Weights of a small GPT-style language model, trained from scratch on English Wikipedia: width 768, untied embeddings.
Each number is 128 + 24 x the weight over its row's rms, rounded and kept within 0 to 255. Layers, rows and columns count from 0. Numbers have three digits each. The size before them is the row's rms in percent of the matrix's.

# layer 2 MLP up, 2048x768, rms 0.0288, rows 41-77, columns 256-383
098:108120117129148122122145147145120122135128113112134159171109126151141129125147102135133165152125167075106177126157131149133124122140136149107098140124146131119085141082172168166119138103090173178134117145117125130137132080108149132126148130087123162161186143095103141171139148138136110122112103086104154130125135110160108131131150139144125120131143085136115122141108128115116148114131
105:149125133094139178126109163084114122116154137136124094138149176130147122123101148104128114148160152101122145112149110102124104135129096133150105104158104101152161160124117146109087175135121121134139140118161125103148104112153143152131128134151122130122125119106137116105102076146139101149118134140152144136149090132156110126141139167119149151100119168085069111118157110143125117149125
094:173152163148098143103131119129124155130117146129143105149092181147121190122125132161137137132149108127171138134133119117071129126135145153143177161148135174151127127081150114117138094157140141115106113156116121157102131139142111132131135130135105161102137124105125098099140129105139121134165161120129111179102179194170126152122126115084136147139108136141108143119141179137109132148116
102:132117137127137103153120151131190131118170125137137128138160124119128155111129122143169127129118085123112126111106145140109128102151153160094085172136159114117162099128136102115114118120141144159102161094127135139118108095133097131138125099153135160124132151112146160148153130089139150144116144118112156106148121185103135127145171171114095114117128159131159128126069146149098136134108
096:165151122139140107100158120133117140111141123115141108123111123108099106114125084122107167102134120105149099107076112139134155098148095113143125128129151101139145152112146174083122152154116157113178121126125145097115125168147125148143124121131129100113141125118130142114094177127125123160189120072139125152140110121098148145092125204135198089116079154125163163147133115123184103166190
101:143129109114172113140148148143097146117093089079126102100101144125143099155121169128136139126133132139102125132159082131093139117123138126128121140131136104103123108109090093132128122141116122135105145093117100116129140147157118108137128108120116165162089136126127131150118146139126142111145140086153130159137136130146115096139102153142114153140148065113115142123129113161108152130111
102:184122185130145120152133132128140144134137113150126145064144129142153139143139148126167117134145123170116135135111110132151139109137156130144095195099118099163139152119140077133141134153127162139138146051110146162123122140105139143130093147090161135116133182141160112128150126104150145122128135164104166108106102147113119125139131119089129127140179124125135133084121129118094119102083
102:149081157152164079111133131150120156135157151073117126124123117131115111138129125096159125158109146118076144115132133122110082135088091141122130104118125107108107163144119147101118126109113058136187121122134146113116133121130118124106132166154120158115064142119165165112114158175123107141119128112128150138104097126151092112143158105121097121151095129160109127104136118185114143107129
109:128161182150115116129140125100136113082128144111119104126134099123166125201112069103119121178129066133131096173130144113141174167108137106137108162115136105134120161121113147108136152132090113123106120104137138138145120149094104108119111127152172144123159110111132116121120146073112094110105094100123091117146128125142110136148120121115146075099116141113124110126115123122122135129111
099:142105112114133116105148150133104148110068137129081111129122130108141137157104127124137113139097144133132117134115094133096155140136160136096149117133116129139107198137113143060126131132125086091110130144139141126132152168108148149113124138099160131139136141103066132099160111090109112107087109152148128133082140131128124137144134174087103186123086125116121090156114131160117074101132
100:133143146153113125144133145062117150128165100124134101148112112120150145127108149079098140146128048139165134080090110130104158121100147161129114158119123153138166157119099127119140124129163109142125132145121127111189083147163109132105162130136125107104091140083134118136074162113170097125137125112100122115173158151139150113107154129131107091128130069117140123125132182126103136110118
102:116135105114142134112097120110117102140146130136128083124139153170125099139111136150104122114152146156158142119129132155149111066085168120165142130120128143116123133110183165137130113108111173120113125105118119142126131102123125067118120142153136075160100104112132118166097115136155165135129119076169121105150116111135153129102134139137153168145154135133121117162085131113116143124164
098:091148106117097084111097143093151123145162122146094112137119169162118119158113159170111115146128146110119138127131104139115112196152149114124148178117140078125146143133149129124138109151146128143096157099123134148071139143116162123131110117067113086111081172086085136099108124154128109133135121144140148130108149125148132150145122135082136110135141149109088117137137151113147146100161
106:112105127160123142115110183131115099146143151102187149143098140193145138127157159149092123171123154147153112151131139163164140155158093153067156140165165119110145096127142102141128098163158176142119109093115090152110118120159142136134141111133109136183106135083089156106107124162149162164114123142138145111103143129162071101142123101138104153122132131094158145140120109152130152111135
106:153109159085122103155162156110138108156098136119107118157134140122113116134155132145116127121132097129107158124139132124132140111079130112090115136109082147139136126124151125133163125194150117166114126152129141107121133155134097124091096104129140142092115105121149134134135170118169113096125163128135157109131083069163135163139150126134152126117140066148137152145122118108092140154142
101:132135166134139134068153102125120139116164146119126170133138107102110084128123114142141166118105092147180096184101143097097116129137177138110121172139094133138174124100127108088127113148080119135119119135145150111078115154120146114130137180107129096099125137125142121108130129092121135125176121165110097133139133094142106178116112119105082137109134111078136138106101099125113164100116
104:128090133106134138135130150125110130125124149139134135125135134113105110142120179089134122087160156091123148152128103122128151137134151098080147149152145068137135129153067136104115149163088147118158120134145130130129093126101135136136098130122119117116152086149152129143130127132134072111124127160119153092147069129118143149119129146170121113123117111149159119129177136083106120149153
098:133154140142150124115119139150179111139115144146132149109088142111122126131124098085158151134131153096095125171143127127141157143103125145137142144106134133149096160159111143143155144114157136109114130099137146116111152122124129138141149156129137125110158130131126134107128116116141133085186148119134117136105144155079145079102137120116123111141132123137118142081148094121138128113166
102:126091146134165104107156149173111100114153151147177136102118131169125088066098182083106118103136123133131157118132158088121115133173124142092154121108165088132148160130091099079115135129124120174098111136132143168147153126143094122143086125170109124140091163153136164093108097156122139140122156180095109098173099107154141122116090127125125109074150168129109153099167118136132128120101
103:167180112120128120115082117131136190143099099136151118117111129128088111122084129116145151108139199130146141123090135133127091114110119132165094119129117115145127103104099135142131118133139097123130132129130140135184111119122138164155143120124145108103139119121113118118147089123133129127110125142110120088144110145138120126175116120086167146143133134110152115131129146131135105120102
102:089119139109131153117134140157132094115122145095149132125147145135130130077118093070086149093169147119133106087173088140120100154142127104165110138098171168150127109143122159146125157107106101119110131150116141131122110088129106096104119121085132094106180079136134125118105115113124107129131177118103142125141151109116125084139107152106166136097119141150140174117090123167149140125175
102:108150119134124077191134134140109109143116110108128143140114143104115130140082100084114136132130126153085133124134095142136154142142124133137136118099132139149105166141167140142115138139148159096129114123130120101109131113128113175097078131117115175151124138125143123140153094095127120118114138087118119121118141125114135083134131157117108111155140188144135133135139098135103127126105
095:136118080123127092137111126129132146103125109100119056123134135122092155124079144111144085120103142103112158130140113155167146174106095142098160140147138133187168099145105088161134136130121103142151106101105123104135133110155099118135098106135036143118122092134118117126159113095136169081129112141108059102064148113130101104165120139134091083116112157138127134135138085126161076133111
102:133143149178123149144127129098140128136110133096114128119098135126130120165099161098152176121182160148133139148150131130146093080167116104080127110145148164112157115148140133131122169124124128127134140099124142088102110089145137136083107139140162100116091127144117124135124128151113161110153124096156097151079171164130116121094123151145103160181160158118129119143145108093121154169150
101:102117160130128135139148121110124149132123091151115142142072149094083126158124145131146140167163143116111146084137140112095112177120125134132134127096131118113150114149104086134175149133065143101156131143143136094143116079113073130133145130133144109154101172151150157116114167085131174178118103114071116116113092140144115146127164135136146101135129127121117143108181121112120128124124
099:134155078154105117150099157117139149132131117149145134130142096143110125137162157100130148194147175092138142141094119131133142136112128123109109124134080152125142095074121162180116117106088132177100070128134153105174142105140125149090151146110143136148090138090133119140113134104118115103171094108136133124085146122165130140121099123122079129104107126152160081127107118116119106134154
105:101150139165122092114144117121113137100137141085146106104125132159122146132121113140121123083078147105128121114165133115140131138151156141140122144185165091127156119171128127119135120130109108167153160095144134112147102128170130139143122103154148116128162092117181126137084163139133086132144146099106124097129124112156135157172112132138117111112068101119124139083126102145125091147162
100:109124126112151133125125134131101144106108136116120160115082117052091139111123102179152147138159122087116121070151150138109150130147107102107114164165114098152143110149120112147158127152162124144123086156162152103104143132135155115082165159127130120157106118134084128106103056129123163093133123124169116083183112121137114115142154128132125120140143163111118129109146089116120118186110
100:133128125151130105134113093142104114155067134134112127138043161138120075133137093162087145118115135091118143102147080101177158121130163121149108085086096122113126126125118130133149099162121101136127115102107135143134132119121132107163092126146141109123115156076099124149113138188132120120158159104123133135149137160150119143118112125154156134092132100114109139129154118134142119150161
109:136142159106152122141148116087086118046173139117131160100110140145149158162131134102137108122118078132176142139168127097170139139062131149123162148130135155129183123109118100114107164145147087139090137142109092107130128137136140147113133160154125081141151118111157132103122114108108148119137134110103107112160112157093145097085078113101155092136081120130089138110133091108181152157134
100:108133175114135112112147159153139125129135116127135130111151104139137151175155114112171116163119126130119123127124126098097135128083137144122135125136147121117116120149185144143105148122135114134126131127136142135157147144106144136117151126145113143153104132126123123138152105145143093127108105137165115131167138116099109139109111114103127190138166129128130135142137189148147156149145
110:122135151107091140133140146081138161160124120139167116113136181136103188123168155136122138108147126111166131136136121124132165105119096156111104128139130172113147113101204114152130114118153094169110120116121160127099145164143098134129107136132077108137140120161156129133118139160156168124189208095081151174127139131133104146176176105180152124140134119089113168138108133170095114114130
100:150131158114087088150152089125084143110096095140054105126126138145108131179096101130136155163140124134155140086114123132126117125121138132141129160086116124071165121118152148085099125120083133122121124091114098153161119099136103130160126086117153140085149117152123142132146161145124123131127103114111106162080104143163128083164137141114143144160108126145131114139155142076117132124092
098:119116107095098141126146155145112146146125082133150141123116158087120078118129117121132127135140130092152125116097134133133167162121129169146126115119068124109088119099127120115113145094130151138114175118118133150142150119156141123137127118140172124133131107146185178156137085142118104127133139147120103118106087130126107102130114132098132161124145078110114161116102122116113152120118
100:101145119099172130117112091146141101143121162111083114203078115163117083131086105150130127098126156117110121188126158152148169078147154134155126159109110122098107146100134123099130113098130122075137116092100099150128111085123123084122111138117134141130105140119155113126144175132135118157118144104116108141144104139100146167139125132155102152113111073156120158141136130170123149115151
110:132114105158149124108160154121121104092144072143160147172139130164119154119121167095134135158112104147184119124130131116143076116114118129136140131151168165125136129142119118143095125115156170141190120156136125156147148119148109172161125131122111137131176119142106127176133123092172147142083131108119106154160111119162116156104123153169128114146132163136136174082103141102093151105116
090:124139116134070169137122107134115135159083082108116140097127131076129140164124142136079151095141170123136116142121104126099147114197126129109116060121097105084108160166138193143144122106175110114173117126122095142122161125146161160092138106094132114176145134141129140135151127167132112166091202165122133123150111111124102143124146126134117122130155092101159126160131129087109130154137
# layer 2 MLP down (transposed), 2048x768, rms 0.0242, rows 41-76, columns 256-383
100:142116105103115126131154126155157120140112172141136117123097109128126151115119128126148111113125107085092122130190130170131108125114162142127180190115141122112114152131124155083127144115093149159128124132152127109135086108139131137139095116159054123104137147150090157139138135108151105125145079123099145103141123096121118122147139152072132132118114159150171153144090133168136126131120
105:084108097142126124123162177124166126096167124145111119153132098133114134128109159115133073159181109116114105121118114135111135136174130077132156176094134119164126091159130093156120176127107109108147091170019108119088143134126063083072106118144139133077113143129113121108156114100128122140136074114133176114105103127129103123138187137133082117132122145131144099116138113129150143131137
093:137094138092117088112132137160134107089102138144133118154151110110123113132124105154160150137105131126099090148103105121075158119102091168116153136147100163128101117098106107125169092140103145142107158122029100127093131148112119122121128108177113102114121089130128140071087090129104121123132134137085155204116119131102137144137139135102128124119080089138105094074095110124177142154072
100:117100114070135128120135107114086114144153105121177136025124129117087078121133130160137054135147082119107180096169111134131147115101143105118166143112149192133156134133079121150133138163160128154118130119009114143145096136143130183089125111144115145147125151114129156137125139126145116102145151120125157137120152145130177142112123134193137114139150092083137123163148124157130117146129
097:132110080103131135098108125104130126093157092127112126155152125125101120099168155171095124151149139124132109117110123095164089129086155129136127137218096154161088116160128109132151124083142145134102128121130134131087150148107138151144115101161156088163141108151111105088177167095107147148110153180076157144114120168150090160107093102172133153140147105132076123159133118134149160128119
100:115132170199125136156142157142123160155152147137108109128148092133132162133116093104162077153115126157179142111107137119133132135146172094147093092135077140140141204106108095112125132137123120136149117104101117162145115123106148076120139138123107192090113102130129174120141121153101118118165132144155140173122153134165078095142092114136128125163135163148129114131136146104141105117127
101:097094144129119106132100192131092110147139105170152141147097156152146130133073107106124125154133135089104156117109107141171121114105112158122099113142134092126137135126139096101100119110137150119119130122092131146111109099166135129155084098099110118174139168096119128120125126119127126088120130160130113129085154176190128162125161157096155114096171122144109117145118108129087132094110
103:086165091117104137085123108177108118158161095111162119107144116167143135173148138097100137090087145096174137117108121150092073123126112136086146124130161117120118115144129158112122158093105136154139151169154113150085145160136163171131114165150122120138106137110161121170145123140118123139097070152140135151105150098084159141121085102167138132123099131125135117155136120131144114118137
111:110136177136100144164122100100164133099140123108126128116105159078138155138131131046161091140117138132061115158163131161101121118146119101081141114068127159149115106118138083090175189107111138112124109108166149106128142147095091152126143167096122141127131085136113131117122142137137113163156107103105105162148078124100094139090113150079172136155125120178098050129116120151094165111118
096:153125137137122161125106109117152153099121081105132134122138083111097125112136154142150068158133135107087130058129102068156160110138063162141093127149142136132143125158136109148113162170124133162143110171000141136142115131154090156118111093111088155089135164068142105152158126108099127149153096128148152122118121128084140083161125108138155132111106099103115159101133116117142096122123
102:142118146120155108142106113098111168122131121114144155162125133109141127156076173128117123125153097124094152115146112161108153114130118132153156107104158122122088149163126098130148089151123124117152161161107152148117108114114103142106093122102113139119120148115122092135116141138152123171125114097114105090145127105118120091098145142164138123110119141133086084090137143126128125095111
099:112115166132089126194137148128109104117099138129122119161091157131107154134119141126120129158134161151155089138088158117111168159121125148152133166064111147138158130109162125128131137113123098126097082127000130142096117092089086149126089167170113114151143132093118085130112120138136179079140133119116149088139138139140092104109157123165130104123134157140124115121165072140150159136153
096:122115127112111112105150115152124115111187134165135088123088142098124131132157171108120084155129125120108104137109121125094115089165127127111117101124137112147141148078132068136139150120138125107084127140092149084152110142106135112129181085128113115124112138127140099165148156121097115113118095131142117150073125132069108087124120162150102110123121193180096135102142158110131105097156
105:170150163134111153085128148164099108162100118138160173123133105133127140086212144147129171097115129118110091116161125131118110129125135127135156105149129155110140121143140153106130153131152174105108129080198155114166140158125142127085118109120134137106122111120116126211120136141113127108120135141148150143161161124128125124130123116122141133118139119166116130145088127098149115094129
105:102110138159132147140134130145162154148136154124110135132100108132134092143136137102139094086116079145128137115162089126134127149157119123124135169136158175117122152112122140148109102111171152160110143169004110134146129153083128093169158163122133104110135139152127147160153162111128111129141153162121159136109179131104151131147113139140124115101160134097071115150165156104140107097112
098:112082161137114164100166127145156142120153127093117140116163123104129105136095112159145115121132151145128153133091176146142101143114108114144100104120120175128134114123140099099135149102075151177092137108089123158131151088155108162123108135117110136163114126111148115137116155164115107124153104130127092152146102099136107113152119173061098077134167114099139116157165074159191155159112
102:135093124112166141139112077117161142125077139107079155106081184101109183144127162107173145143166133129134151139130156138154116110126103139083105180165172158144162136083146134116102127119142122088136134110022114100098113086165150157109145117154127142114131103122124144100099147117107093143094101118168095139156122108102157147148118077121099118111103157151123167109109102148121166103107
098:132125111119133132153107148155137096138123108113136096091156094103162105092087136119134100156132151147133117116145117163169143120135100082091096143115171160099074144166144154132112119105148128100101143111154115110108110146158154150125140136150073167144152141139099084142148135150061141134146156127146132157099131113106126122143112109168106117160123147130149120131148167146150126155125
103:132104140148093119098124115113159111092084091143103155174147145117126123148135132133129156126161119145136128118112117110134140124100059152100181115153137139103132074172146125122163117148139124128102125102116157132080121159133135141123105155147131145108092125147126083160097128161129138143155149100120118118123114127131167138071156156138102167173119140082125135129121121121139141167120
102:103124156148107141158175178128131108105141128093131128104130142095150161122124141122113063125132098162096139108115152129171147124139173108085124121177111132106140100118130117121107128088058128086111117080109131132084143155081127145142158099127146123108141125139112097160143136090079093096171165100125145125148134145151101094123132122080157108155108127147132131100120103108134141168155
103:145136149115125156134120114117128118108117142115101102093157084099130092144156126154138146139134152125108161151139113139155117117125137152163070143192107108102104114154132184133116140144094156144108096094211127125153159160130129151164150128126124126115108124182106148128145128144156137111103104160135134156118135107159170115146098133104138101143127167135153167141133121040146121114133
102:126100121099131169094114172116149198121161161142141112118127115108123096130120130112142122098109129125144131135140151136135089119171138111127135075093132060139103146121112121140127143106114157115132131149139123115138101146132179084151105161135123147188123085108108099086160143150113144098130142111132115124134153144125155097137129130121147130102130106109098125160107139145099085144105
092:159121148123171133115097112138191178156130115127108135116120138058127126139145132162151108117074137114123161077150138152132146130152148111109123163143115100130152135098132127167131138167142138143138174128178084122170156115125116145150141122104116170115111141123160123153125149162127113132102128150086121128130148151086129109122141157095103071151137122128119147121074114117126102123113
105:139102154131100166150166127120121136140127120139161125142084150131132129126140145123145100151118147106142171144104158096058135175103090134128137165147137103124089116128138172123110129120151143127085146139115141133157152143173138133096134147117132113154143135116171100113174162064145189128135116168109154122112105132135102152153103174181129120116107113122161144112090103139144109161151
097:140119158120126112133109113127072108117134144165143133114090170150162122145167162128138118157050116091116160113164149107138166127146156170163116138126127099140123096116125134114146086109133121145131104182067141153153090126116064112087182175106167115121097140103122155116134110089124134152128128146115114144089087152174123183120131166147169124146115115129131140159144118103088178095134
099:144113123173119164138142054100170137153123126162122103148123095152146118167131138136157095125065141144121098163117138120122144152125163095157098145134136159111131131126141138084116159078121129123106143148053142137160138122077122145097106135167103107111119122148163089161106106127138148083142134136138128177100090127143167154132113121112093136113169106155140168096122081100104136119149
103:148140157090077112100135072110121118100107147154123130123136137136146167135138130159116153131105104143124127149100140106141105148127119078113135148118117127111143123132162134138126118172126120142120127108125127131119136104112145132109103112112141094125086113111122090070089102152131122131123137132104124111119144131146122139123142161111151136090167156122140127159130119164083143140134
103:102079141128112134079115134154121166102156079172088143140115126148172111101114138125163128168103124095059119100151145136136121125155116134102144109147109065178101171116143139096127125094126112116173130083126121100125120118118149177165116133118132142124119116131104141100123120140116121157132131180128096121158076116106165155122156089143136108136139145097109107135139109190159138135138
102:142114089071127065131143128173133134141121113151105133134041133150159106141150135102145150120149157133112137127164095154135141127164132140117079103139109115128136160137181097149168125109130164103127111142142068127120091080129151116133146138120117123118142107168149100143121141150117136139125145071149124124119155161121164129101163123089099127140145122139111113143139176113155098148108
095:126130093122158115139117178168110105120112124125115106138142165087081112090123133143108201116135163134077158115165119137096110146140104160117154124143155158109092137092157113154141089175120151133116136124000164165144125137086120111112144111147112102117148145141119119151122129161143117127113117128142127127135151134107131127121163116143140130115162145171199091119147183145125117097117
103:125132133139122145130134144118151073136101112186055193131104114119153116130124125120138133120150103152139130116109116152121150155152077187123116096117164120145107148125106132154138120136161169147120170084144146138177099116116149125144102177142133111158122175126146146173128143143079123129104137121088112116126119119112120174148122142135172127140130156124099170192143110119120154115136
107:135125162123138111139162147098130142149108124136140122126107152123103154161127150145136118104165127092162170127118154138128136111147148122124113079099130180144162132112164146140124106156139147138077097104161119112125123141157143081104105113117104114122085152157129157159098164143131120125135163099106080136103082152161111100155121104138149125152115150100136148130150107119119135147129
101:152098111088111130119123130117127131067097139113154100109131120136123133139125115082086126131190133130135134113090130150127125137161133061135151153129106144096145104123108139123124142093093139083112109148165122133102150091179090095118078178107153129127096169165148127126162120081093107128141118082144156113101142177179134119113150100100116127162121125156101112149135131111104153184125
099:163116121120132119134134123139117143106110095124130127121158111102142130140165076078129096149108129121105165128142119102135157120137122128106162146158140130167111138132147133120141116116151102122074100149095192151112119144145115099124134098116152112114122118135120132118084152173095098128167149047146116141124118178128118098129153147163134122086107124073146118111121133177156133136089
103:130120103140133126144101096112126101118165143134111094151151112172137130118129143084086073113125113129130129127157083122142128082114159127123127151160094140080128120144100134113112094128134110084160096084123102118131108119105132162100136090152139120105143200113145129116138121098119102108100115137148112096115140096093155171123106084154137145156148126173111183163154102118125070114150
109:145134137117160133085094118096122115097118154112152132119120119148129130121147131121157115095177136129126135126143134132130126132155103110132161094136156141160135164100137128113158151104143156123094118101158101084169126140144150161109110131134169108137103093091119141156120145098101145146143116157176130192154167109136136109103121134140170130176119122154111100183125145084157138115110
# layer 2 MLP gate, 2048x768, rms 0.0297, rows 42-77, columns 256-383
104:129149132110103110132129148119132113102077142081088151127106145109093126140155110133140164157130128113140180156080131153079141162098123120147123117167135057154120143156086143090095137146121134151136156116146148097110165099187142126189146105171136154131104101155159141092139091109154142156162096149144145112131123159167135108147101110119101141130155134140099133150140106096102152077122
096:161128146130153094129119160146108140162120111132180142121118169149121165144130163149129143156172136143148127098107139162081104127113108141151169162115136123101092120116150117133138116179137164083165088128134174122050136128166164119122128114105103123128158163136095083128096129129128137124146125124105114158124139147121128172130124106111155163097082152144104174135129164126130128139116
100:142125173121188088125085116107129147198166147118175104142069135128134139172160137178111116135109135125167109165142058120181166094114151140128141152101118148145129160144102154159128123150121158147143114161137135128174120151147139135169180174130163159103121140061116127100141129169114158103140149111100158129147104153108118117095161111139143135118128132168093105138145117125106162183163
096:110130105125127162092117095112138137113153140160090095123177151115122131110150137121133126129183159109131118140091132116154076117112141129129156112198070128121119105152122123119139101111160144149104152129094128149095137105161155121172129111106108102130110116153114121113116138108126119195125129161126126132090098180128144137140104138149152114124124117166128137156152080134107113114133
096:151123120078135149146125149131081160134144160115116089119128122108122143153100114157149136148094128095139107114151161140146106169146124204085154179119105137130165142100132140123108124082090133153143130113111106131135140111118091135156141108149156072140128131170152129123164160099135106119120130134132102119132149187154186119149152113121120178143115157097126120146137119132131082129124
099:080083111100151137138160109117100174113100144106142133133135163166120076141123156107159114138137074155092104120052159135117144123128136108114156138096167129093152161145106108134122078109121139120117140112130130143162151088122146167142114181104112134140133072113138144141151138074164105094097106159116137162126134132112156083125120152126111129123112122153122158134099106137137129146120
099:116160169114119176161172141122123090147125155134181143144124133104169166099139146152135099123100159151158097120144105131115080158150151163089117112105117165162104139145124162141150097148124155149093127146105109056137121116116143100095125128149127124130168133111124107124130076141083151116169160134155124145108118149092099160163111138162152126102137155140105100162081108098107081154135
109:113121153143152174160132106160149116163105145161139106116129122137145154144121128141149106126146159106174125143106108136137120155142121113137119105148106125116115159087096128127148101171094123165088109124139142146142101143145177112156122114116137122137121101134118154153138115161124158133129149131129117092143125170124122191193115092132131118098147129117108118162059163129098144111123
095:125149148136135129086112079137127133129096100109144091157131134146104119128097152123122113098108113089076103119105071108090153086153093173093128131129116121141144101140106115095141146103083138149056144129127139133127120150140099106079127148123155135158172131177158112132158117116177144118151128154113125161108172134134145096120159117139109146127203135110130155151136092160089123103124
099:152111147161133115180140153099149170154099074131121151155144120093170137102113110139106136155115119154153128126107129091142116157145139129170082176182128115108145130120139132154106119175174153232093116113101088151162165158172096109162123140093131093144084138135133141118140094123130110152121142125113122100115114093097137142112146134148159061129130147113096106115101119115118152096143
101:121116086099144153103069113157136117165083111126160101112151127138118121130113108124134144071114109086145122112174185123113117105112167098104169123113089122133122097121110156154116075109154167177144129123138115184088119110137117099088109139144107119154152173196100148128136125121126160148081105145148119111119149134144119131150171123202153129139153127147125117137133097078142097132154
093:112109065139129080114146101151121108116188121159116090166136115161145128160119134140140082100111079137104110113106123141122120096150102110148136127156143125143143124134100090072160142162178110143119166127128168135153123137117138160117069104136069087120097113100113109149126119099096110135135065135121100131110115143114102145169121121178115116124134160143127141101126137136121145120142
109:079142157151117139149073162129122157106131145105163145159098141133142100140117150146126109121114108123147149161126109059138080135143148177119136166108118133093110122123136137127137078148137133116154096132149106158120126153147124131183143154100200101140138105118116098098112135120160145130140147153142130115109109108123128147128162126138184096162090113111106125151104108149123117184088
108:110131143093079121099148152112111165126119103101143113152113173110069094143142134135126128117134120120189171142112137135123114180134123150136091093090088090137138117152103128117163169158079154117162138143129154166103101115159137090123086119093094168146117156115114139117157088144152117123130159105164130111137082096139140132135165099132125165161138107140168089112112095136120151141135
101:139117149149133139083176160117147154091162109123144117116093108119139115141127134117158108161177128153185117128093109123124134157106159148135087126140120100096112129090120152118121129163104119143122116133147144121136153105145158131111120135136139124151105095080119149117106122175113168139150125117123146134142200134156111143123102152085096134143150152120147120139130125133117159124113
103:129155124135149145145100130122120138130111098092126123155143156098101124138108109156139154124117144114143176167125123121094131128131159119126120100128138101145127158146133131117133145181061152108116127140142135101113099111163125131148122129101125102143086112150132133119095101144116110112154151170141145123109124118135128129127114117127145154124138125072077126136129114136166099167137
092:149102093085163142128123104141139119107129111150142086124183122105153089120142142113120143114127062144164092127140131088141104126125124136113056122144094141135117161165116102110074170079128119125166154140141182083153121119138129109206133124136136089126072152130139164088090117171134152147114101110095126156139093113151160131130050139128084111109106135149119130158150145170161153108135
099:167144141077129114110141131089142139144143161111106100132111142116102114114107116133127147139136104078131155127119134155119082127117123154112100122121144105157123135124124135141107141142136169161131111112127153070121114084112099171137124138137124120128117122068089090103111142108146097124106095171116097104117149153141166130092130153103167075099083093088109147108140093117121173099130
102:186151128106126112107128123079118161136119135153116144110132134090104155121146167133107157150139141137140156123067113119131075153115073143158103111124105069178102108131164168115120134140134155170125132163131146102131132090156082132163137124113139109141098117110168129106131103136133085092152102128155128132106121111127141144148162081103132086115151146099119147164130146150122152147130
100:121135154179118113122085126139184144172119126116141114127153134123130128138136138131088107137136100102152154163129113067126080158119114147173130138132121147153127114086117142089132145125130119147134155136134132105089128118135079173143188123109156131111163148090154118103143115138155119144197145125144123130128117164083093102097100125104154094130141102151118114100070107127126129146164
100:130154109108116114148111183147147150120092096135131130149131160138198092131115161130143100157129137102143164125141168102153155115100137097193127155143128156131065123101132111138129167122119159153144128152096153120138096115125138091205096102154142148144139113110135106064164155107100149075147133166135152158165131097123109159130138110114137129108148134127161141126115120147122122094109
093:131151131138151125141136136121143141094124118121160149155126090125154111127151114125120144100142152114133076169138118109108129114106129136217096134121123118128169105133103128098134128151123120097120115166146140154147094126112131119134105136117158144116098119117111153145152137083126171156140138087090162126131086163120119104113143157136116154106132129103176059109113112129113113142108
099:121137159125138107119132158132140153151149141126162129108104099173180067140129146122090164142098144108161120093107124128165162114128152130160116105132138114155118155151167110077127114172134089148150165134152131139142127103064190137123129123127111109140138082120146082122104105104188129128121105129079098141173125108052151133099160148155141132133106128113115101113114109129109138162110
105:086106129141120116156110074154111153134118109106122109164127133085140123105138143175145143191113116150141105122159139122151111138150158121114166134138096117166123126112122152177159103109105173133111127105160134099141110116118132108096114158130133099126113162181114128163136106111115118163167121136135134119123100119183123133146164134102144120128149128080153135139123123111130134107135
099:164104103114104098125109141125149162192075116167130159158169158134114138091173101135127077125143116094093158128150087133136138144144134106130131091108111144159098112124146195123154140112070092119113093127101144098114112120131119135107101121109136155116121087130132131180133130124117084145127127072126122183123124134096128121085119128098138115103114126146134118148115120104101109121151
103:156121205115090118147141120126135109153148116150151113082121125090135093130160102154136130163091146156125121147135123110118172122105169144148129125138141096096147129128103124126133149134068110152102130089121134142143095117105115094138129099132180108122104097078136120118121098101139136113136140190102155137098082127116118103101146130099119110153100126145136110143131129126118153133114
100:131128155129098108146157150104143112123170135139105120114165122113127107148107095080102121154097154131152111117064159115154147093135104121118120133121130127131141193116132136150134130151098099119132153124127135160133123157088128122093135120128138142135095133126125100108154150097147166123124149150088132165110161146111136116129118159153127126185078139124119120111139137150068115099129
099:128131100098126111191053150129075123144113099090163106129129116115102126131139118117149120115177128126142109126138117118157125136113137104167113123139103134131122144132111141121102107141144116113126134139149099136107106131161134152129107148100099131133166174150091131092130141133118153153074089118149138115162146155112119130159144130127149113110159141120183119148084133100140129147131
112:113139200106116113164118111109099122114130142164155133091092099139157130141100134117110123124136093123150152118102136095164118126117137124172147185123113151135137131145126139133132173109111083092110137151135087118102114113126172121137131119120155131117124090141127169109152109076121107127146145134102139121119123145126137126145074137118182114132095088114108148129107095076161134150148
099:129106156111149123133110145118148133098142101134138138086114158126138127139073112127106129141097127059131131137133135118158134142130129157114125147161144112074132096152156152109169146144200073133163106160140135120083138146134121131181170095109180146165120107161139125080058150131136122125144138156147068111136156129144112120140153100118108063115141159103132109111199147119125172132088
108:091119150094111112147124115133131152152122123145111156147131107102082162105118109130144121105112117112071120115113130136114128165152128135153084081139141140118096135120104148130165099118118103124134142101136116161135133111158170119148094157106099151137159198135134154144119114106119145131122166136097116116150125151170144133156122140100115138141114125117134108130112143127110142111186
098:124185126139137141143093147127151175106141137126109137119148111182131123141164097117115160103162096098205113137134107119115130162123153160158133121156100114123124124119155123103117129088159138130163118118119098147123151094111136148184133134123116131174159124097151142156130093133124133141150119129120123171116167155114113130124140160141157124055109104071173139125138129144139119134108
098:115135079102096099088117148130125141174106132130151156141138116148113117154134111116131137136142124163118101125145101147158148165116131093128120143098120173142128139152118084131136132119169161093096131131126119157102137115114131136156134127116143146119137156143098099163129164129090107136116180156141145101153105162166114159097119111155127124127164126137166128143111113118114133140100
103:106072147140152122134145134146139131135146122164106122145123146119122117110113130116140067123098134161133127103134124122112154129125162081147132110098126136130075107087103120116118152128086120091101137129132110151116131129141141117133103154091142109114123149132109106174118104122112089123153123118086105098140104120094124161084129165129130091096133083154171153139133155137110127138140
101:097117108121118120093092138139156110092118100089146138109145143132118110120102158103121103139135150106086128140139100135129139150080111125170112144163094125125099121088143113143131113160120118118142110121161116146079124164128158107088149115115155098165140100135101147085152096124131138135107154134092079130133103130113087146120135146134080103113160122122132136193130121110114072134122
095:134135116100125126127129149149149135112107154164118126135126133143117105123131135129144093079161080120122093118139137170109145133122160096173144156176127138162087104101102099130140129158129136185100154140133069135117136086097172107144112154122130136075122157144159140110118140086156123129122114124130152155161124136150136137154161135094144101112120128151083161125140118142142145078136